Weights of a small transformer language model: a variant of SOAP for these matrices.
Each number is 500 + 40 x the weight over its row's rms, rounded and kept within 0 to 999. Layers, rows and columns count from 0. Numbers have three digits each. The size before them is the row's rms in percent of the matrix's.

# up: layer 4 MLP up, 1920x640, rms 0.0441, rows 1174-1193, columns 320-479
# down: layer 4 MLP down (transposed), 1920x640, rms 0.0391, rows 1174-1193, columns 320-479
up1174 105:545507507505443482555439441508511462478452499466499525506492501493485515508492499499480525482436517546547497562452521517470449520553469592487467444403491475562475479562527469452500530459477599581538441433529477484512461478436578472496529430494441530536463455435545498472489485495496501523539532560445598444508413470498554499500502584495487475470520478494530496519499536458505397497490582435496527512526546435479518516478564511555525448570462474515492468514546520482489472511442457
down1174 098:556594556453508513490456519535480475524532545534541521520555546441510433449557548467620562436525529580464545470498451526449471476562465450445507533489468496560469520452554517500502445510448493426504511538501510556444484486476577512454511491473520539640486512500506448402464572515500501552560560472513560517504497500480517540442542440457491403488526496503539451532488531520461516531487486502430433527434530512444577525438441505432469559551458511546459544516625526406485425510536493
up1175 101:527552444494559475521526545580538518567492470529484450477510520422524453439575504507535477548476522544527425555465515460562571492502614544471451593503484491536457487483478559484471561434515526531540511558485472536538503506539462526452426507502594491502476463487574579553521417508531500448495467492549446561550461444407480423550472516527541557535469524553590491493490511494517457517462480511573505508459514493469532508488457439552452501446467491541409498457506512514506560473506570
down1175 093:479469486529389538538501480425513494472538544529414515498454490503470467522586503533437482450517491489532529445468493568438524521480524450453471458477420504503561577518528477477596520480486542493566431497490507517446523568531481476488553511536542530513542481509522483532508515514461506515492498474447501512478395514500521582490471560509456536546414502534531554483510486503537507564446561472459517505483503516540543474485491531419466472542471543479525472534573517545498489539452514
up1176 095:441448504499449486490477544426479497512524489489465508473482454445483454470533491499543515471523505396556485564468578477528554479460485507517510500538464523504473572491533444523468528579522425442509515476532536442478560575408523462508481432495530499538513527476440467531541528418429540461524510406528455496442475483532520490437472508490548559485503462503442552522561450491547519551496501475501399526486455567462433530467490447522474525446505414362412504535513433541540495532521426
down1176 098:524519501576486463445476471486484419445477574501433492498497424465478532592423495554428553541547467553516513449513538501468456525492515513426491452421479536546551490479501539499548539495524515443513489490539436475492530564592584496512434497457459546491530473497493495520551443427551470501458481551518540529437488462612497496504497529456534432511432471407594480468561509513505515443522463502438507470497473486527523444552494537495492464617491499465528531517489459486439506456556544
up1177 084:478476456492459490508562516502494440449463449443523475450501537557487539506513464441490540492579577537582534379448498438390469456549526407501484508512503460531477552522495533559504451418535419499529467490580566503447504523506474493577511439535438500466488515526579499511576530477506470549505474565506562549478509392519486464510494421490474498480392508476489462455437491506435535546466459542572522493523477520551465609521511527490490551538539494557526539487542508543487493544501542
down1177 095:524530450491528448495547462500507522517527500554482567536621461410465526472498505505463456568426485548490466433449421525525510523496512489458452498547436507535472534517452459528514479549483539480492495523451499417510479444426484495530448523532436427537527463486542501542555497461481531470500542590555499456461469482605466503525513517484464495461494532498560533558467481549529478509524579482518512485474537510448500485443391431625402469486530508505485529482523445471455541500457460
up1178 099:508413458533529506512542513501516507502477445505462565517507427516520514499473501483488509420493490460537454477549475549511425470470507510444493477512459499535475592453453459486461508540515469500464465537551451469494457577511522504459552474465502488469506517532475542541485519541470537396496457488469409468491499497452541480500481468422438567578571511494500461519475565473453485520526481480535485549491530524499514564472456464521496502499467458436438504572534478506476546475486440
down1178 103:490457453462469531515488499494530482415448569434582574541440471489538518468492510494505527516476536481503524445482542538549519438430532522497496482561518538498533546363557451487441491480535526494484488553547504526545524566492552550482462505434513516523497522488525526546402446478469459525489597523528484539487502451419510493455577581504524497599502492505497552484498453489509471546497555560517472423549497462550498446509499493534434509509569526458479504488450516495490464515535465
up1179 092:554512497479432615492499512532440466518518555442514470535559468471491500531523491452531503460463505571462528560505458551502433549498448449547559541497513502472508459515492486464475518578534510547489488498598488527447515473503540508491501491497515413431456563516478518465510513466487434517480426501466590448462563537512479551520510427415495539538506532478565509520511536433427514510505515472448501526511448519519532435427497529557416535447525445431396530503505527534503564501448518
down1179 099:501502540441450481460518502478528480575490494517474523582556533499527544487538522539442520493498464517403506546496471517539427566508472512459528469509456462501507469555494464478559524481583543490510483564503492491516589481459503521459483461501519474508492536575581569519529517534525416494468507467541454528496473536560480505455530542549470564480479456490465506485524464467481502503519486498511501496536483494502514453517521473527487574496505505529471457448437477573497539515527456
up1180 095:495486518520516459426538502487479506533530500514465504527529523486532477499541550493493453466478487385549511513464507537559532507504546490537501488540434566526490440522456498503497519496475477516574531534487504340540564530494483573554508511551487432462453508485503482426544516463525472481485501504505531491544437471598487450606553504494488508546405499485531455519402556437519601464524528521497519447533474446428566468455479508476496483473476491486504463509457533513543460535500459
down1180 097:502497528485562531471573496435520507536399434453477510494460588604465409461470611574493475490477496513559443496465545465530579509558513550527460523481474491439525501413442472514483560497532407544520549456495481501536551554512464523478550513457486570466528467515469498483503447480597472576502479517565594517617475426479527467491545507489477565466466470463583520533478491494487471499482496561473569545537498502486508471403492498526575524505477531490476507492476540477517440510477525
up1181 112:510505436551454498514473471552460456499506481498552499550460446544533518557467496517501538468578587526504460474519460490463582449543535499528536517498477463522493473464478476468506487531527492525431487470512527510526484535391509479543520555570502437486519505483568437497573440561433508466487509435536547501514529469411514434492529501501463507518486499428502616511449490547486508554562495469416511488535423419483515446509478463401530517495507521499513519582490532536426463517582471
down1181 104:509481484507499482575453533533453504482433482600581511564539534524462430528473483552510515438443509547502441520478518481566444483530482409529521559496534457437545495512537520510573492479475493512494441454480471499454549572472479445488484532595453527522505550489453439576488462551475537580487485505526458508485527515470541454486468544493470419537500544436513452491491452501531494536493492521517494513512454511529515465502492547611439517484589470414534522501509504503496531498533448
up1182 102:486493455480508495475560416488488539569515467502529453490528530530457493508431491503531452501575391496465528496498525512450481493500487511501427434478459440526490498469553478518470498541533483468532490457468454463486444512476523501522496417575529457449475489403444524493520539496472622454519498441520471481477527437506482530477571544514588472545452491510483494484545496531530464514584567462509491502441508571465495484589468457502498498565486552476475534493429576495444552512479467
down1182 105:441509456503491511485501462457487494521486451484444456507501429464534510525470497508485485482433488479582457478526500479512502504526454370442512421441497531425452555501451500512535510506578501501508507490481510477423475477467478515473538464514515403439544487541571451536531525556542508556469535482519477524551583543480411496496516497475497540477519471534491511464517499476496598475506443479465526555485497516569470435500545609532476592488496535409535541381508591483469463522525535
up1183 102:511443554518507537597504475522455496400470524515478566533505504509488525523514496501494582445451474595498487442481502575476466538504524454445506523481484540558551528444484509601545443501499541566534520464494525441501488482527510515497465467538533446516477538524521548502546475522477424516488481560478521439561464469466509507459539522607505523510503518520457409612497472475441388463437581469410491505447519492482514496469495566516535467459559515516491515517522461515496518471484468
down1183 102:502463560509407502525443445431534487452495480516521475531549460481483547467450492424462581529463511470471543486540511543484475500424479480451539500421490469449515530481541464488522502473517490478538442469532510406497535472442516468529503518507512457546468486588429514493552476461506532480537549521480524490604458446509462588530437528484506517576471511518465549513551462508490388568448526485455534536426442540529482500515568496503509532541456517447512488481534504505566428494541475
up1184 104:415527492495455529508523464545520560518467463534504483505502512515526513487542514504484472497521540574442460509528439446558487502487396517479513469509498502505486525492519481520466479619521513477533480524527496518559465448539522464551532556444529512579605436551547546536472464530500494510459544527512530529475528515427471422526499513462499500447528482539426495395456504521505519547356461467532482489545418510576571497354512488442485512520418541488492489462530389479534434533475494
down1184 101:530537545437454483400478507518479525465499514545511515484519408515505439521570515470481553482526430519507505452506498499501368524494554559545439493623574533507462514605509492542489479526530425508497540469528481524516524482484543527521485503496538483507521503497529549492526443556493462470482496528461516534505592502500529426425509534528499449477456492500522490520498513495512485482489490533456494534478456500520465535562521608538534494443494560540495507527448530523558542511511564
up1185 099:494542544530473493523513442452475472532466534453481535526505515493564467491492564490495507467502493516481536528402579480482525514539517531457502448564471540513478484487568495509594480575462461614534476497508495559478475471482531554526466515494550519509458487441512569480442549494543513489446540504503522503480438534562457541437507435516496467464502489502448473509519503534495572480440453510435518462513528470481485447522428479518528516575502500510482466479528501527434511507450496
down1185 097:499456474515515619503490624553478426445532539573471521412496550516482505475435521523461476470483540491482518489536497475460504519465425551544481431482551457533552494476493451532507516496500460551480570521476513506525468523458480527491503565572427512528457521456509481476519539502541414470523485469440548503446425459508399518503494461498427530553465473465548536529442479491465438518461561522575547452407594582434523468478476491500638528536476464503472521496475489493562555507510503
up1186 076:459567501491546417528455523533546526518549501554503532423472501492498515479524473464352359511553603496547497528545519421501449430491527452457452567539531497488510515498533513457438502546492464444489522412465456492521448477495488553474580519457522563507516494570548510491494557504488490480498489462472505512523517456378455510506490509534465473458500575451459442461493537451466501484523474529475531462520484535462501563500502527575514569466529459544438496477500464469519524522608521
down1186 089:470533478507506473517494492518448520441518415506517500555494394442481512493442529587611477509487401493495550516490466559483546491475589449511510521513496497517511521458487552495479483484496470469505509499514483545483569477506536451508496463549480554495501548506473588531449508512435460548492455479531540487508546517544532441470514542454432487470501466477428519560517484509538559474511475467528450511522476536512541438480415470512496438444509567550536510540490495510468447505523516
up1187 092:466457455548518495484518495494498448559497468503481479502473539521466562505528462439466468498514482517468502468542537563477489453470523451497550534458453498483564447444423440414415450448497423483478438531502511525605519505476509445540498513489509512512527456564486501535537528536460478479534505432507525437491522464511532477527516502452516456501450519525489471560498569467499457511494487449491420518558580500532546540471549533490512484487368506547553513523519484520532463505445500
down1187 091:497502461517512503557505472504488464457490480454503413563486527522525595573446496532526556558490518476494554429485432533516516503470525518427575484565558504480528455487495540548435516462503478517411537466407603440528513458472380510468416613512511458468498491460457441497494529516502484448510538491447542479520510517519480513541542446518472471495466559540517451512450499473480464464439460531503509547528521528469530502447468424544439485493509434480541467490426516446494446516483506
up1188 111:522565531441466489562577508512536574511463542495497564528493477454545542493514469536525468510570462483393506528492482562440513470448593430474469470429448470542522499446554439440439504469507514494434501383527477483503472457456493550479508472446477490478562493426574517497499502531483584432540486558437526568418423562464528523560510475452507502508495465453467526565516532522452495478535591488482584515489547474491460471573423532505524482482538428468529540517488491475501512517431524
down1188 111:573555460469435440526448483571480461510461496456547513496497550557409524478491498534502472538511388418484501550494497466562425516546485412505484437507465488461450485517457521502464554480525519475494517528521467519479532492511586416454575503534501555412491554496507542530474478524545555505542595524496522571450512519498507581584504531459446521501564490544461430476515430551530402458482537468489544414479530479564549502600486571503494458439510499459473469450511600489448521507483507
up1189 101:588516475554493544461409480534480578558472405539542522457536507584487465494467569500477509534416547500388545401529504493493531506478495474498496447420499557494484472486584505491524503459480414479459538556492557442572428496497524547523490442466472536466514484514415442495498374509533505477485460514538455557463539472439507526504488537514477500558442512505524507503540514513504438472608535493586498463435498449452441490514453461495479511494475492494536505460467445493506511492490505
down1189 099:426503440507536486494496455524514490517512459522464497503539508475496513506503626501561487448549559484550457483425517558532469560512532493543492486458451494476451475478591460470451504510506472572457460506540490543484547492483570448511459455492514563481546536525458442525539382521559564575538510480511471509464526459475534582478534554502451473526485481503472505467531472501486467557476519523502509482516469537465500534537452440532492455431546486503514493444567359497436539488500553
up1190 095:560461441511540549489514572499499510490524501508562518564461571476462454525489476457540487487511533493465473520543469482465526517513408478490524537479474458504587473420493535459516573533516532459499526513491537521535520468499471485523564520515532547462517436481410539486568547529437526504470555513484474450455453515533487448502513529470524512566516542519390538527451460521542519525527514510485525442529500534578512485532439499571442516443545534491508490441535561556443503551578502
down1190 097:552519511494521525516507558448554446453434537485544516478531487509487540540510474443518537420505545575545497527470491453527518443530467463492444463463446568486435502519525492498519471482484441416486510574477496509459490443506553468512516494495514450526483530471514515551591527557486479519567485462483576541525517617486438484495428537499514494453512491457508474504517479433509551474472480554452444499533460464439462536465491536459545463401512560527496568514494492515501517494458529
up1191 105:423489473523571507531487482530617370516529481473419491475533453457529474495467452522522495568510440510490492514504478564486495433571447433466491524480465520488432532443555432464442562535492508500525465471482538508471514522493525516470498470417508478468491515535525474450444463579429435432433514556460561501488505517463513485446490445497475511523490416484587568461497520534533537456530532561591543545445548517522500531575471456553423518513465475457494443499546542531610475520478529
down1191 100:547538506448527472488568468463429534513504397508439462464473596500513423490452466424496495525504451475500508485534529489453519487447507550521537529489509563506439471470525561556498469501489572514490492562557527496464550494510479564478505525570501443442481445427462532530481401478471514518465503464568479433547489480524531490389499519565545454444537482541455428479475513418487492545530527514465591528497530479479528496536512509456514530516509547493503530490445536572541525565543479
up1192 113:509524483527566513452500528489507494494489478542424478573575506507526494505543498535437464408478460435516507415487541521489438552478491493559573419444512523556466504458500502554472481531508456530602529492502599478542479498482439537542582441498557504494485457489502567489450473491495507501513429515521480478494482543496469484448554500534540510455404503470552490562495590467498526547507505496508445495444555539383465578586550527517558519517478531439532505525505535499520386472496510
down1192 107:536525513512491539463485520473527537432455461417476463578479485508531466503595537509541564468477538448515527457423566495493516465462491524472519471460507509540520527492497495440562446467471547548504428485520520551498515460533488498442412516518537452546511529541541512494539513500496517548578490478435475517536523521468524516460506514431509548439508474539519474520522520441514530508559442518445460486527526530546507562468459426459445527471434525545444451478488433472511557472495519
up1193 104:506527519513467428492526513432455384481471505515500468508678500438512473460472488505517526464450428461532505484542495574502473526519493529604491502557550444540489515581521451480445434460463485567493468515504504534565460450544446501516418458479559544485505488450477491471469474528513504482516490567480516474410457481487477456530476457525476494508506585517405461530475502477459553480489493508533540503405532479436451523523524508493441557579474508480525488537441497523472484575506459
down1193 105:468545560487468542528551479495447493510545477497497421521486556453446480420529487454546516513465550534485485523590516506472572466501463487467461548509474519472454475495443514469508515519457521524580489524526544412519493488474428512505423503461574502526508479560538527437479470515479496461469556480594498450522495493438442521495450527481460474489482491437515469509459556449483471536477559494445492504491504504484455494544534505520491523485484569515601453532479512530432515440473577